From a checkpoint of a small transformer trained on Wikipedia.
Size: 13 layers, width 576, 6 heads of 96, MLP 2304 squared ReLU, vocabulary 8192.
Architecture: RMSNorm before and after each block, embeddings untied during training, normalized queries and keys.
Each number is 500 + 40 x the weight over its row's rms, rounded and kept within 0 to 999. Layers, rows and columns count from 0. Numbers have three digits each. The size before them is the row's rms in percent of the matrix's.

# down: layer 8 MLP down (transposed), 2304x576, rms 0.0356, rows 1130-1176, columns 0-143
# up: layer 8 MLP up, 2304x576, rms 0.0413, rows 1131-1177, columns 0-143
down1130 101:530498537486425561467507529506505514438491530518494468435463473533561492512457440510530499463502514519485437468523487532454473415521483477516500513486480420500509562571508564490519456425533616550564463505578548503505514452560562529524443513516569502482589496440493539553502500537441575542484515397560430514536460515466574522511522529480512445465553487439404434532487465523539487518473478446535500501483491564444446506540518519498529
up1131 096:544489519492539497423449539546492458524544570521517465485432491445549437560499499461469461516560511452494485433480479479549488470514464540508482508497447501606495484537503496526523512440493470396571530504501489541547465431479519524489467485485414564495493458496474520474509578416427506522469586457472507496503475448496450481485452592619451530496539496517476542479582417437448474597462536523469515495510469472534526473510519432433480
down1131 096:476589450513481563508453525511408516515521576522476514474485508472515504488455470438561524512474537540600405509520500537432520508460460532517483481416535543468479543423506535479602517450506514470514490499559455548502460485502520448422443496473468465499453539552494481507588501501523499504509485463572407584481518418535510475453474544545512550483547489470493461474513521511513559438498441505561507533490425502545478500512558516511450
up1132 098:480496471497583603508539473477510542550544471525477508487517563499472546502518412470480493513445475469474515476509485475419460534441470526583598484430554463520519508477509566541467574496587435457546524483478545457437544485548452541498491456532478447555493548536523437497486471555531522544538498544528495566476474509518504550567474495492441458470521517530518507479522437524411574496507500423521514505496497500496518494428478532394507
down1132 094:544472586473566535550533477527490477466488473504487500425522539490459533563434524528461532465501526458437499440504479436520469559430469507593554409506488430535516541423465505498474475424529504499514543434538503580490517411505528516488591467519529494441504498469534467475467422467501494520509556507581530503485474552512436520487481512435549452527493503546511446508414472489525520434489414542452431488513433533542499509553516505482555
up1133 105:495553501509533472477535557477514480559493527492512487518492486415597489604469500451443500506530446512486466448492549441494581454482502508518483500453494500440503415502547491530508508474486432558507489491537424491516533457538571500458497473510549549598446502483526458502512486510469477515515469426581486451431435512426485520439520482597420497505496465544528503504530500495454519508448418516573526517502526481508420521404463563489447
down1133 099:511476488542451489467452535480524560548549509526459408492586453561462507531524533473510451532510474565485440508527488477468587478453496437526465479469496469437525506496531537488564521456556511538592577536487459481541484466532563547478555509512504558512477501482487525504473494520439511540590606497521467454502475498482480448454465484481460517478502487646510476503494468518505557484432449508534476493500467574425417549434582494487520
up1134 100:513478524422422566467538512502555503469557464462519498412528513489550494472465447462497585530466522470491520510444531467503443492425515489491502525424476510479526508489532513402533567452482572472498499548503545566486522498494556500485423506465519464564509469508497542526542500417520567374457486460550517498524479477449459515548507410527513526549572458452515424514495548467513510461541413496556454548425470467468465550496598478524543
down1134 104:488476523522467478479508478460498476505499476509473537498501476484501481504516456444560531535525591518530456504544499509486566529500464512534499492487516475480571461547482530529503529409481485483483440472511492455599500503487532532467492518513511542503493566456541429478476521495454482518510500481489483495518531609587427565546507383493487539525525495424535476434478508508528558552499496532581541518525472526430536513535517514507475
up1135 088:510555516411505571465530445493497465536570531479456526512498526517492513457512550496479541478480487527516500491474482447538495470515447524484485479521554506477556495512514422450422482511435495494533525497561538573515481538529455469506434420518574437479528464528442487455524535486495561546475475461478462488455474509511540585495493509484470529498489439494562482436570495478475544383584486454540470510506497575485482589431506499484498
down1135 090:484487493467510463489506493522593515542503454441511508583509456486377563503448492438469498459475526481504478519538487503478554402503475507473465508485520589509479510440541533565468541500473474546416513535495492493473497444442539449403508466484528500490432453440542462522501439508479444544562494509488491484433554479500504513567499495547481505458501423514575490483402534461513534569567476515488525420480531438441513546511427476486523
up1136 100:485493484503463596551499514453472524517479565492477505446582475486500472469458436391488524495484509492512534471451507521409474456454617500558501491513433563463490471476509509483442506398464514424461495519556502476514535504517531444548479521480558506429475481487484485559433516458551521447448471510516475481559526440423550542529490493475490502462504521442513473507538491571516486484521544468531604426493491481537525490490573556553496
down1136 101:491431492443501513488447478517544419494466468555513426503513481475542566478443485506539536496542562469527503463490474473470470476483524500489447546524496515500588438495449508542462460503523447548449532439470518525463367539531506601506545486526500456487563494518534486513395472475520508485559514501511472591512492443447504595493506503501561444514457531506494529521529504576489472526528439506515466499454509562526489481586540480510502
up1137 094:485497483497450536526550469491550500519521466476507562530458530493493512485444485465531537461552611461558472516519479481538470444553484477556559541488503495537501522543534499493503469460570527528545451582463449569462464460504510452544423448527557534493487456484474510480526495502447483527552569528544458419529478538448467498594411567575539496464569438485457520525480483550419495519456460521497491473514415477473458525492499530440484
down1137 093:465453443511529505534477461475497524464490446492479538538529528492608500502530530505457493493449571490462511496569595532500497499451430533517534505466466508478494506450509493460508527460555530576518514532536497546425486489495486497563469497544466520528521468511475403460536422525478511525527487419527486436488486504531492526544504501564522527566548549500526526487542486553455467470544416500598501431537469515495528460519555515491468
up1138 097:454451464508457482549528523510499473596526515543510407506510451518478458536528553542476440437529542468524488521427512511464468501527534562454546562467537521523505520527464534506478509439524487485483514499573443479495502437473518488518534504484502460489498492517501517512526513428553473483516477426489550449500573562491455472530541514465534490469574479498472474497540522456445504537536549554544483522451532542481442553405492506490446
down1138 097:435513486465510478501512515535444495474463514489520493443448576504510458492397525501494474539571449471496507538573497507523474486517519557482496486491514528468537550415474552464448505504551584507580582439509522465488423468475508557571499473618455542453506493472540543496498452479511581425510512517515473455528448517557480564482532486496423538567516486492536532488507455521478611528474569448543502561621481464522475475494479523489472
up1139 092:437472512558427521503537485522457498555523496487548478454496450542504486512510468498481501541516449487600571511496472525512487494476473477499517518432452505472477502474512512476501564500468459482456467518478462488494514507580552549606469415478479499470430485584473585501444517464505526493474472531534484552504542426431509473505504523534469545483527458588499513529541525488467494518510483511553564458485487509500466479452504544515427
down1139 091:480446477383474562466460491466455498505468520448483518492477513550549478533504525531491484560452467514520467479502466474540463483530487475467458495516555518463549541467462485454485554513533471453483506533495465409536486539517479478662462528524557532489515463596554541510485477458540488509443495510554443548522525455450497500436474549490567524403543547536446588490536508511530524486582424539521514570518454539517478461503517461506446
up1140 100:463477537458511466557532514535489476450489486543437460536486425495491399506517486487558543493509589528508546496515550509550481498465498478582451475480477500538565494506511464472489501442472531523516482442560521556431487468457478586511508504462460471540503508497398503481494541528518554521556472465531480452559461509497597421475526558546461519499504509527514471453523531471482424470504527420428449520481466482497465485496523546558446
down1140 100:476525509442528523492495487455466485530521447466546605507499517518523528554553551549441529514480503506448462574427489533567448429426486523515587488556531474485452456518576575476440513401543514475482505527483442503428443506473459469477423530478502537573537540446539425501433533520482418536525553510449539502430464473518518502533526489484510472490524486498533452497507495539466537509512533528521527485492471513479494540470514504565492
up1141 103:438502497460463498414548486490479468538485473586494503518390561468497472508541505559497537478480522599499501518453509565508537496519518463497576451509515495537469490453516513524506624538518510423594518526475456486520594526496489536493473443489483443550541488536451500494512521541550471481458542500478438507509472475541486499616460492539476517515499412515431481477500479494485488461499511435510493577515510544496498435536499498474527
down1141 101:494496507495468517578561530485544476523515540536506484498524564446487542481558471504469508518516470432450487518504488521545564506575498483550554483544489497545572475467485510520411495529382502503502601476522477493517550596531505458475532524511416495477529502449488501445490449513553504481566568548505524456462545502483516558451552513555433494513517471576495488495534548509547518493509533482497533443524451473482523460462489468432484
up1142 102:551495426449499531514575504529511550546507439485472485413571531476539462497482450491477617546483491564448522489448529418495435475461503430535474514535481494523502495511541528561529506470567484469476559556501500433477484454521536481562577461547492499523492508523456534495487477487518539446460525472463515502475462493521457488480501446542445509448499464487556560515528488442419503557521477506505526501495449498505547526477526499505514
down1142 105:523519482490510565467523528609495509501455520492448491502520549479486475497390516476477540527485473481516430479445587592482537471507512496555504433569448427505430424420520497478547512437496546531482541487506479469492514485491518468518467453476521524517555420567570465448476551549484529493521543461482517498567516523513483562538504433490490488517424488460512458513561580520454531482490479495508473503490533528567490535544494508476525
up1143 101:445494540482575531523494538498508443504484486473515570530564504473528553475454500524552565475496531516507478549468492445400453443358521486518568506458495520513462453481527480524507617439502469464442484532478532448472532508462564503515493493443451458444513554480520467488503469543526488499439462503517469552442499541475504544511460472554495481473477573506523501530520554502489483485398451527546482512477489501570502519506489517470517
down1143 105:552540472445577483478492457507472521454451480481459412473491530467466492439459533439485502485407486413487466500512450434454433443475505507536494516441539485448535550488559525523505545452484413460476574484480450544544470547547500500480448585437486461550526591465474521519524487570448489566487484528559507481533539484516538566441454499489474476504487549532548503486485554471462474469474500530607451474463522499464519470466589519468541
up1144 101:488514479479557506545534426492579489536552456451475437495574552498514510478455498484515543521480521596451523495502479543522535481422552519570534511558572529539529486448507506527463491514595477476506469447539474541565427498515494544497540556569499437525497502603466432500488458446470535475527501470447452551495495570418539586513558487540436490566500525489481488490444491480413541407514498450468505512492521498516463537492490446491518
down1144 101:482521485433474520643490576517541509518493493525442493440505543513472471424516546502455451554430514581517494514483498487483493478496571475448508432486468492480472511453524560493510536466547549478539506496479504480537507492523494559469541501466460409566490459534586488528519501488521533503530484587476520539477531508483560497447503423418421510425463482518534446474470485504505460456494565433416477495541460490420491541451558526409485
up1145 103:497529463538519561488511462516489528583503563518490502458475533520497435455497482463463488421418487484465466503552493534429449475507404536486521463551503524563460431527505533425504568451543531565551532461464531550435507528549516469474515464480541552509496458541465479489470544533486510556547489539476565508538516543530486457544440457459512552553513504497474519460548534553526518432484511543539505497483477572474492510525568572472548
down1145 107:521513442500484464535455465570435518461477513494488527530441423473494470547592513456567522531454410488464502494457483517456449568492510464500509405485518546467392485444488533489486593534505528524442554507538506539441514465459513508510526443508486532476444509565544460449498485468465456472450532510549528430452491514513477538437559518485535479498574516445448442453505489491495545508494574454529505532494578514455517513468550492495438
up1146 107:510505473593471517474489551440550498455550546561518517447512433489438530513567466440501482529424525524451546504500468393458490449478509490492510539451519474520511462513418505411521541482494475490549444484530496467468488488476443483521486503463521507503469563529507511540477439451565508494509473516456460498546538459570541514504491536563432542455504515501458491504488529478499476580511458526517486510530426478523505489516485553475533
down1146 106:452547486447529497522508561482489467533565446509536498513511453563479517472441505570530502455531514503509513462550466481554524482539508465498433488532570524640516513530491429490523514539482431504539510524572491480526536518560411506483523489495514459456455498505500564425489518510555469500552520500493420423432534475453524512582388542573518482452559499542538489529535537471490466540482512463489479530540501530473470511459512491578527
up1147 095:506461430519451540475568544540536537519459532487416487465542458437445484547560534456566515452585508470556498551481501535469486511473477496525535527522563458561501464429537540517466512478448502499521512527448494565467441514429510430521480510509452550476511487561533446612524492479479520481500420530530483543519437543559460483573450520557519484507524531476442415519526424482542527457481475510523479493526476483543552543492477485469448
down1147 090:560444502482436617470553559549532478378485519562498492470523530471446490494473474455470492513484557517475466456458536532514530476510480474470470425562499436464494493482465525545561575462495504474460461447511508447561494512486434452450409553553523517471427509495506515491538498486455541520612607439422429480440433441514503586450554526575560509503499662463504556515527440511586511519514467492505489478572446475477512459577456497504524
up1148 085:489512524531538485491493529511527451480547546505535484404508470413555433522494513471464475436519514460494521476482518535513498423523536504553491514541493513496477433478543468481513489436465473504476519425522483460495426482548472515527500439484414510431468484471525547501480494559545558522490528501539489429547472481509501538463471559475535574498518496513437493490509496527451550527482518472576525494490593522524501513479531537498456
down1148 085:529495558548545499497560498509444519451501494430465472496464445410535453434491493490487465526521575503506499422479542445479547467481538522458535503513485447459519513529439434521587477442507540494487527474551546414462514528460467452505488508457479596483560533485519494450491472506453495479522570470429503458517411506491518544512457494533506472449514510547515478493481458488457559505524527439570499478449505586407517505467432499538490
up1149 099:568566524512469492524436490538526491497434453499468530435520453527512460513475479431469561468532528515464588461439499540523460570522553490493442505478533526535565502437594409425534518488510458488516506530505501516486443531560493446464570492511448495535475528462500536515526467430471603504474457512536524537508467457484508491493481512446433594543475458505437502511466504424471551414446511525472509453448466489542455450514530485424530
down1149 101:562502450461508487563516502494529465492483466591473489542541484537477442483626546492524514446477501476514518509470531496449465555512451477479514468496466547446449476546534531494467488464506526480537528475466521471454477483552514502498592533567557524542522522447586497524479474442494550544450487562511514492501496555479574543472464475464485505465494499466549484518473488549517372473463468464466466496517511519555526489459568586498463
up1150 097:412559533444519596456490498501540472606523474584490472480495469525505484446522474530553448494455561409529506522492534593483521529495502507521480489498521534534483504515460463572506544509515477501525468550406486505478485583465549538419496550487564541469461538498427489508411527538457526485524521484463483574478419502520431392566453501490541499553496465518524495556517470490491461490471607548541543490494575506508510531525520498490513
down1150 097:541494501505444551494517525521471457548482518524525486451498518466572492524564500499511461497598521530512508545478521523443523494496501429516460529485498454453446524448494550557516590516526497463502519452483502467580589516510486513437500597473499533514584535501573479484481525447449484459565488507514545505509482432510479454527566500513483568533464498513560519447499457533475430481482405475509560545510519460545578523467495497494476
up1151 089:510496446454511531553581451556536468516558477536433504494507524503436429539544481473429508505476531430498498479554525496527541594483473466475506514516504522457486488525512489494482482498564475519554480582489457504406478528536554594434520452469622492493598509499474540490417543468489480497500444483529409526527471527426462454553531497501517492539524535509490568498531445437486537522439534470512502499472584454486445582520494520507442
down1151 089:516461475529497522511394550526524485482554485528504448444616489467571498480503528480512469500491557567469566528538525492538524500452468442549454512520478535492479478426553422493512518547536490506538565499521598500499520452572510505549574542447510498516461432487377483567454461524518565480543501538554482481457506506514495532461576518501457494514494497499507456521526495469458507502494439507510416549436449494490579574540468539412480
up1152 102:509472455522492522428613473497508502600541575561482533432497513458459462488528466463476499454437559422486518435482508478482442549441466433533476469528521464442489470425537399562518467448492513522449471548536521506522440469531526440446423465486514520551445535523467503502514453495508560479493534479456506499584453451441509443456573520533503538475541516504521463428487569516531542507479484571489531525513474430487414539498485451529528
down1152 086:541504550521541467484516501511573556513462485531387543462545485489509462442511509503446460408440548466486573479508465484589456557520411533502497473531497484479462535387570529527443513479531516592507453457559475518522455534479523509499547527504516471530480457441467545584584451509510513476469532505532551520499473483524480525511437529478545492525469569499465471515537479485468530474453498489546516503493467558514475568518451472469466
up1153 102:512486508502557427453490459521502524540498501524491517482509493514535472584532463460441457459474531461491559464415593495481529441490427469565456497488491525507524520443433510504475511468408495496495521551495495487501534534460527480502508518491559437509420519490396475490506492529539497494438490444574528480549487521533533504585525472455483483509528474569482514503502504401476561513502453493554486510516561500576534611484510522525526
down1153 107:453564468486551468516503493542512496556511493450511458521500510433465498465481511495487500477449438518391508423466496561587432440558492507453507519478515472441591431563545465468474573485441546462498475602472517480458523533453513551484425502510466526505533523406474500579427508519400447514485495525474558475497488513511413504537507515466466487489608502540512568460493463474511541513509505473576588558458455562575538481503489498513504
up1154 109:474558514542529509436537442542599520526516508583442438423431521489460442543525530509512508501507527485456575445478500492491484506456448508534436500443525542451495470508539558465507516428554487525485491486449450501539507521471481467465392513516519441502500525541449490533528442568577464531467514477522440497480536458485559500563505451549490553509470518555482458524440487510517502566465485507489558508502553515575452465505505520466525
down1154 108:515429490494505524532610431509453509538520475537482524494428436401493460513485492514496467513465543476506534518508405494516550470474451542534461515487507467460485541428521523451551437436511520571549492567469477467559589505554470532454498510524482450450549464488473475496526513545542537588554534490476443549529508492515482482509505570546574579517442470510549468516441463542459484542488585504465468473490502473464461486455489523525485
up1155 092:477460503489519584374492523513532526477516501474521491460497499472508498537531467526492509499465479513475518487473544503487503575513501477445483467465485497515540483522434531432513552468481483431544563519498476491514454503490468491418512481482533422533447486531454475503516554523517529515468474543476472526511492570521515433529450607490506541525470491470487496441487480504530566453485508538513492547459484487512493559470506434466512
down1155 093:491555471465483540492503534466480532548498514458590455472529465447568501464470457483515473448509468530523529497510554450550415507526532544487504523488426538563445499510550476511558437489519524427501505493459495554480518527505516524451503485484463484496481506468444489492508455476542452470540529533508475472478475478556506475395486484512478543522519523509513467436536523561559446497446463486518496560462482542504531523513497575519508
up1156 098:459521524449479511476496512510559528522573526559482460434443516497454453489555439434480523527468403534519528538434478542452486538506532494508443477472467513538477462494498539439553577492555511523542459577495480599469502467489437582545468462473458440556479503573473550475531435539471509490525423515543473473543536520404514508584485549473449588503535503491444549415465513454460517501522549515453519427528537520520484498546492495502500
down1156 101:435442507485498485546582476565518525565450461516490472510549481504433495520436554496467496528490506500449502459448537508473513470484493498545425566464495534446456553518503539517504449498510517448496526538533521501520439582480454480466521535517492502435516503458462576586503535440415556520508552486460520432494490445479481498492532508544518448455501445574496444519528545455462499458401462540500371448533417515472522459537473608454470
up1157 110:498443484482521544585536487551451533512468466487503502507508424536617447525531461449443483414558482488475464533514463548508453513496484437606464553483541580515517509523513468522477477540499531511590424559478501451541479437528494566591529470505506479491519515512472447502560404453563491500438511480486550505499432468423526490467522467487496552516521510482518535447552528484392490496529444497492501502489536546530489448423521445507481
down1157 102:515521469487522460477475472493546512442487489502597446491558503516504516562472584486452471452531456444491551433468467453450530470483479553545477475506547505500540442513503484483480541586472453503461503483472485481450517550457469447515440487600481543470478556565497471491475435536431547424502447524490501497453520475459434595446473524467544471553546568501469537514523646463513468501456565470466469507468545474483500426529489494528503
up1158 089:520543521443497539497518503442541469465561484553424507482532512486521490522431513444529515523518498539441560473531524494515474463496436526449519469496505421537493470524553395489485480474465518482464500474486483453536473482501462540553448577567510439577531582572440543521556489408468580513469508510484600549431509455559524497471485467559456512495525506448495497481472470511449477547425518450491504479519463469491469563456486479491398
down1158 085:523445458508569502529507509564522492470509593543406459508516479513587531522472507503495468431473485520494534492524542454523517531463486519556532502539548493456442526496551585538506546565484543496452519539561512500536469475491486482553511497534496497410459420445515467524500487503545439514438622473578517450503470475540569549518519530546478475534473480498494489499508527483466491431476449557528516479473448538522503512488495479517526
up1159 103:479524467510489472466465490548528507535492524410462471499529492516482524491489434416493537514423530576466491465476527462464448497547549537523538527498498502500444375421465528456449499502540500557469504524507492481453528526439494475503517471523464519515545550537478440523487482457458477499535492507534566464460484468511442496552579562517491575534488479466562470464407443509479525374441550536482515483535539445532534538503430488468487
down1159 101:473541441449503545517530462556553524498445460524486516482466459532535687455518449553509525486503460511495504467461503487502484457479465509492510577504468465526532480447511500473539492552514512523532517539470490468437457553516480438510530548515523505472491516515509539461416485502472487512537505457481516464508549497484494487451455531525527474481466547476490441516535515458464516460465468467514552394493508529538521497496506461556481
up1160 095:458525484518476547443520501475529518600522508532508481503462483455528435516501513542471545506536496458496481459508526540568497546493459438489586515516530565515539495454520484441449504430523457480484504500441487460482501520485458468580494556492556429512450546568552486510457435475534466429470425479520466578507452555465499483490477509468514501507530547478465517456500533484460501535521539509541528519493453457510455463446514566499480
down1160 098:518436517535495595461573453505520533518456459562475446489490514501520464519499494532473479471502538463457385463507450517541508490481548510526513556437585537653577502498508507504527524520469499599482506510523523428460456505498500447442477538466475499528513498475571517560471500481543503476439495489535440475519501482548446465411471531527458485487479530550506453481455526542500406495531489511509464533497487413524493474517516484483467
up1161 109:472510474491493432595469500506435486507571435482453488539544527512438428482543484480423549506453526467494575469450537459495486496506489460475505509517497581627491434501480440476482498489477472444524442486440509487474535536469414502516510522515533485483468430536503443493514531449500515534500497512490530534629496501533502471497550515493473490494505549518508558515562512432484487436521566538489494559470533583546498449459516481492476
down1161 109:568541454479534448500501564473481478477577509427450522514484605462452467510435464549402496457537474558527475488478513505451452526544518472513510545480495509506519484482497538396506483437496473479460466502485492483568469502476503426459455447456462522538511537568507539495490539469458570537505460408508494564538530517525476534540491513604520547572421502482522482543400537485464517545462542460531530446510453443547555423463541491491484
up1162 105:490532456417537545506572440405501488534468472441472503518465452551540524496482511495560541498460596492463541482530495491490447527472505528550572545498434532457527459525490466545507502499528535490516410567532462500513495557500480516550432507545531476502533461479523513473509447543515551544537502495506551570469485538516532476528456443460500530510528513548581512484538487460458498533525459513494547476528491431565478488478475559520481
down1162 106:516492486412530502517502534486498435520477545476468490532501499508546498444482378428463467460560510509473531507546463534501517411430493458540485522488524523505513505447462517481498539548485479517528460491489548495456458484516472513535474443478474406461535460464479466516563492532554488524533469511494577496521495443494567484494522467487478487504492484551452530464528465580518517396485495558466588459502439552529564473484492443534559
up1163 103:492470489506446495503469517507561480492480442490439487452453484481498457601480469500515471467469508514498465395503546450478491505424508447531474529494525500536513515497476549505595547555520531476497453508545523553543495574460573553541532513476541447410544496552533421517522478470486482506438474469502442563452530565434466480504466551465519490486505479518508522496479523544473471522436513538544542560481475520498507491516489397501460
down1163 106:591520491602495488450440493523553494515514498503469529513450506519498443481507477491455529603443477544490570444542509512514456500544548548534477489488470456506451474498499476456540461513448611474497480538517504513506578571513529456452466525502463468448500486443529560431498552497510458532552510543418497483585543563517518510463543513490537517487463468459503496523446539484457524526511584491498505539568522565474509532496500522406473
up1164 097:482557530515492447560464449507583451470492573462500526501496585475524511522507460528524491486463541528486551452527508457479491471508494464477518486517554504470528480420521532538503514482597593482533479468533440536536522503529569472525545526513474480542540474505546457479533455538510505481490522545508461502559519496518544420562472580519441506487528511453498551443549524528483487458541543551519507447493581563516421480474499525516489
down1164 099:468492457502536509483500572465474527525482488497585473464490452495591557480497473530461453513477516542472501507546454509454459592506510487488465493471449444470444493502464502439423473541481467488431502500520530428529537532560485581520457564524543449436509506550559495549478579503599547468529422466508475485461449534463493458503460506535528458491493430455489493458478478457496515515469410559559601527473523457484592437519522518493511
up1165 094:512528508526459510411481443390447453514497486515510483499464540505499483513546483539450457491543521508559558442504465516537445509440506526515558530458512514522437549515455477522493581535519460440485482522484486551447492571546559526503453456460503503520541489560470535567518476590460493468439494544517463548515519497508619479477448558514521475524513490540533485597563512502488546429510529542500514451421474503501528522456568529481522
down1165 091:522497482534444443500550424549503496497508451573536489549547497495417471469493522485502440519552486482540442506449477449512461388507511521494442484515484518505532543536497516482462555553506471521474521502503484534449564494450499438513525498479509450518457435489536553507491406572517482616475491492484489529523527534452468552487491497510531539485465529507533411473486573543548472462553549490477516476566440483481499472492421533532496
up1166 097:495558497559497461468559424533493558537505517578448450463499527436530484537442485511457575472501500498473504515491542410439446475483476449557511495496556459572496475527497489484504544513563545498476528485512453470537439541496557467492436463570566454469444505528526550518466541531457550500535503474540542482502511463467465566510515516536452510543500468535531518559471465504457497557485425485537569540505519534511461489476462537458497
down1166 094:560428558544495472538502519519494501506465580422539438541531530617500473494539562571437495478492521562505530431582540503527507485498474512548463502563509574514506504598513504520519533491517420454556545513592474528472534440469518536503495549491505582468598592486510530500489467518544440541497507468511483474505561448434474605445474504545468527544477474421506561568497471485563445498579431467529495462455515492478544452554502512498562
up1167 103:519436497504539517485463497436459468483509472410463521473551521539504491483481499496433469503538535471423523457475496494397567435490524477491492447474453502571557485470502432524447509502405548499557481495500508525462463462543552450555489543538486595464506575592482459469429519549505548480521507482584490493532539487503498519469443562531520520539502462524460504553504494438493521480581482460484512500466533512507532547466467504535547
down1167 106:506424457491486525445480435451500530561476527529544508499495566519522483445382540571457508476451473508500460485500483553584511498465535491528512456475442500485494450449465524465466507599511524550450533494471485528511528520453521442538477440510463473442520514448468481468502507570490499506480528551555529497506470482506470442417506592517517453496458573519482467469493545517463512472553488501557430529503506448541525482495523487542490
up1168 114:533536468441492433539426431449493536467551566481456508475476601531507536580473505538448496509459551562527544508457530489527488526513530507498493550481460513431438497479475522440545510488517559494556486544468405518480497561487481436479437426452468520563441488579477478478541402529530553448429480544467551571599462450568464599469475430505472499532492509474487484499512506450495538552523430561438526536509436476519521528505495480459418
down1168 112:559494394544398525532589506451465477531497510547457530502504519511467545472483516476444449515567473510520465456528471507521461478466426557454503527485518527481518524483594526465504454581440506520514487490496479468614509510450528549439506516454599424454563515439491544522503470536516507476500468460483505475513526528496504515482504484515488487504507471441467556468558507473552429471541524554531530485508559527532516536535519551446467
up1169 093:486536462453499451468443475458484464582517487497485470534560501451523473565553509442528579529568529560375493450497502491516496550552455492524470607496528510442510489447494517473502558522575524519485512469533429517507508486441478514488481496442481427532516535525439565502503453589469540456533414476503459505471552490446564512496410442546558503598522518546530446535457457422488539565475472511453490467528499437553494573481512510511467
down1169 093:503546487476508427429494508579512482480487507520485527426510523572533486528468519575525553451419508516434459472494442458493476486580518482522520499472537399473441502483471475567460590483573482451541575449500565507524513552546545471496500508530430467506506453469431512500529521519483537443442532481559511521486510462463494576460402485547506486582516586473539460551515500501513439465541419508511558476522489535494496535487493521510497
up1170 086:484526530544460491550548535487491444514533452528539577462536488504530487550484445438462490461485531440527551409519525523466452408501442489488417517491462483597525419479497483490494419447533522597555456498534499543513502464456463500464523528528493530557451521473534543593423461469522494550481459525527478554505451543544587495485542469472565600538520449528499466498453557455516550455513494499574494519476506477486468510551512462492429
down1170 077:468476627537507547569545457470517518493505514587393466497467470487528412490564509552499488502494496471471521483484532483478465546526421504494530454500499486557452398489540474536516554412467498526452460471513516482537490519542535581542531517593488497518515523386500471502524475551503508471509535476494507542530510517468477493491522446494528544550443521497508501514484482521508520471529580440472494531523584540493498549438536530519517
up1171 104:519463467496547502455514557487530459552563471572419461552459498463523472505540521549553477485513481570514534479509516504532518545510486458458492558477593493471514454509510601470525453444525507455525475460473460445443483564516458523524517506588536410540478565535484483513523491473515501446468490439487489486434520483488448471505471437537547502503506435544541524543466407475467541514477524486452526472468529511457481564531503508475572
down1171 105:514458502575495519541466508431555519521519506455440496517448522579479497478494479508494532531469493473499520507610471505494533483456443516496531503500536521555505485524548568446508468484479520470506527466493403515428487485587432535489567508517420467462436513473475490450482414501524483518442421473550513479563521576526542534484505502459510458529542561491511550447420529519518457512444490440570456471507501486467461437479451530514536
up1172 107:545476488474530530521468467454493510609504574515470430443489499445493466519503511504471468442588575437555551517553530562488533513397495432515464525480565498517468528471488506498471565486568478535507485564450502547519494536508543520530430457529506518518495522520463523505486475523559538438456510487432501479521513498460476534503486474492531504574508561566488459546466430563514506415461438525521538469531573524473441409412553524493464
down1172 108:492492507467487584491413478534497515487532510513438528459537497473549452427567495504559515515504523469544545520522456476516549508488508486472558540513596475467531482502555518543570494526535479564556582539486466470499478528511510529471516508627496576456538520475504528450451486506534516537503524479498532452521500500476495512477449502525490574519495479413460552520514471597513482450511481445542475503526512558527559473425525533516587
up1173 096:509482531514507542437481498512541456472493577432499477484514520513481437563480451513522521429513513509525531463488541517502524460535500474477573459509503556538463528546507486456435557489517540575508495451483474508425580519485542532468527508482447445473502501538493431545479555512481539557492425467541564519485464439448521445527396515496557511555504517500453524576455491517461492467474549511518459504459501539496498492512518438542514
down1173 100:531474502486581513510492477539501478499483489471476508490454525564456501435509463406480520443482464570448570504482507452533494550558508492465519480534538567568596465573478480426449480470470501534442508461478521473513522532511549430533430477520554549501465466500518526473479473536518538518472520537463484490491553518515465460561554511468470459409461478444442473447545589484474461447543457494536461498550500469528459624418428505476424
up1174 107:508513512432477520493504522485498520480536515413487482551568494488474440472513448537561538530513513487527515461463467477549567452565507523471490549414474517509452400506515500496458527525503446505495499483523435552497456535469571545541586571521518483508479455562473456438463515500493511496475464543447545518489493524437453471574475536529503464563539456440449491496558417490414596498465545495420551545470464446559454527468508515449475
down1174 110:519541498456577497508572437483514517511506473587453474533477501491471489548546500519577531508570575528549543483562434481427489535454491458510526481585548536500511457488432440493532528543513465517487508520491455498514550506473512563521541454444478475511509491455504509508477482522537464462481531531451526554602438524506467513423517536483518472499492448525508441504493495436516514588521504530555519529467442424583503493516539441475462
up1175 109:496447458497490458517458552522540479514495522530468459472519472524493451594515485494465505518499476445537506460481523495552477523489538509486545473491496571613482456519531497536525507570502560463524474517492481502460486505463469468496581477501426487422482466525529537500455514431534499507486448424521540442585472572581590546485504530464522504573536575511463441479536424458483510559444488517466520490496511493484518506429485477487485
down1175 106:550541565512438524515556426456442471572468462533528545452514517511502512505499456510539396460518470514505526568442449526503509510534494463496494520487502454514465473576492493479506533483469480458431470543465521451495534526448447449478476477527514462567482463440473526459436524494480437493467488438428483578537470449539491504445521613458503560466473493530449471501504571443523529588451500522438427455540548535512539529506510515530515
up1176 099:455514527496511480476573439481482535538543526504507503433489586485461504506518556490568462459464552479420454499505528468506478504446427500515440501499529517497508523501555453531461496501533486559552524525467510487537489523532531499506448516459457462519405498518455556541423472542483525507511510479495475513466528435506494525516543499485462499570538495483477511531520472542514522537480458484542541431498470550478407557556527478495470
down1176 097:527513544487523539596503532522487510547536572506524426498540579517451442458526563515481494550498454575412541461468424483470551540466473493477458448487507489544537510561470462519528459442521459495455469550548465469535497501478608490521553499494484508454521458494404559506455518422515509458504544492532516537435493439581596500508430496514450556439521516538529560564522479504500510540490524447456546476521512483515546479501506552511527
up1177 096:576537436475479516483485516446539466544535503496486479465510533547422504614464439482431475502478544503536459535412562454509505474563484518525535570476476530468435431554563559372453460462502524536522557489483516497417453469391532427503400522467446521460470478563419462550491496558509489494517514550466497500431467565497455560497484440524516492487459478471479498526535472439474556552470464528482529477438527438487401510486462452493501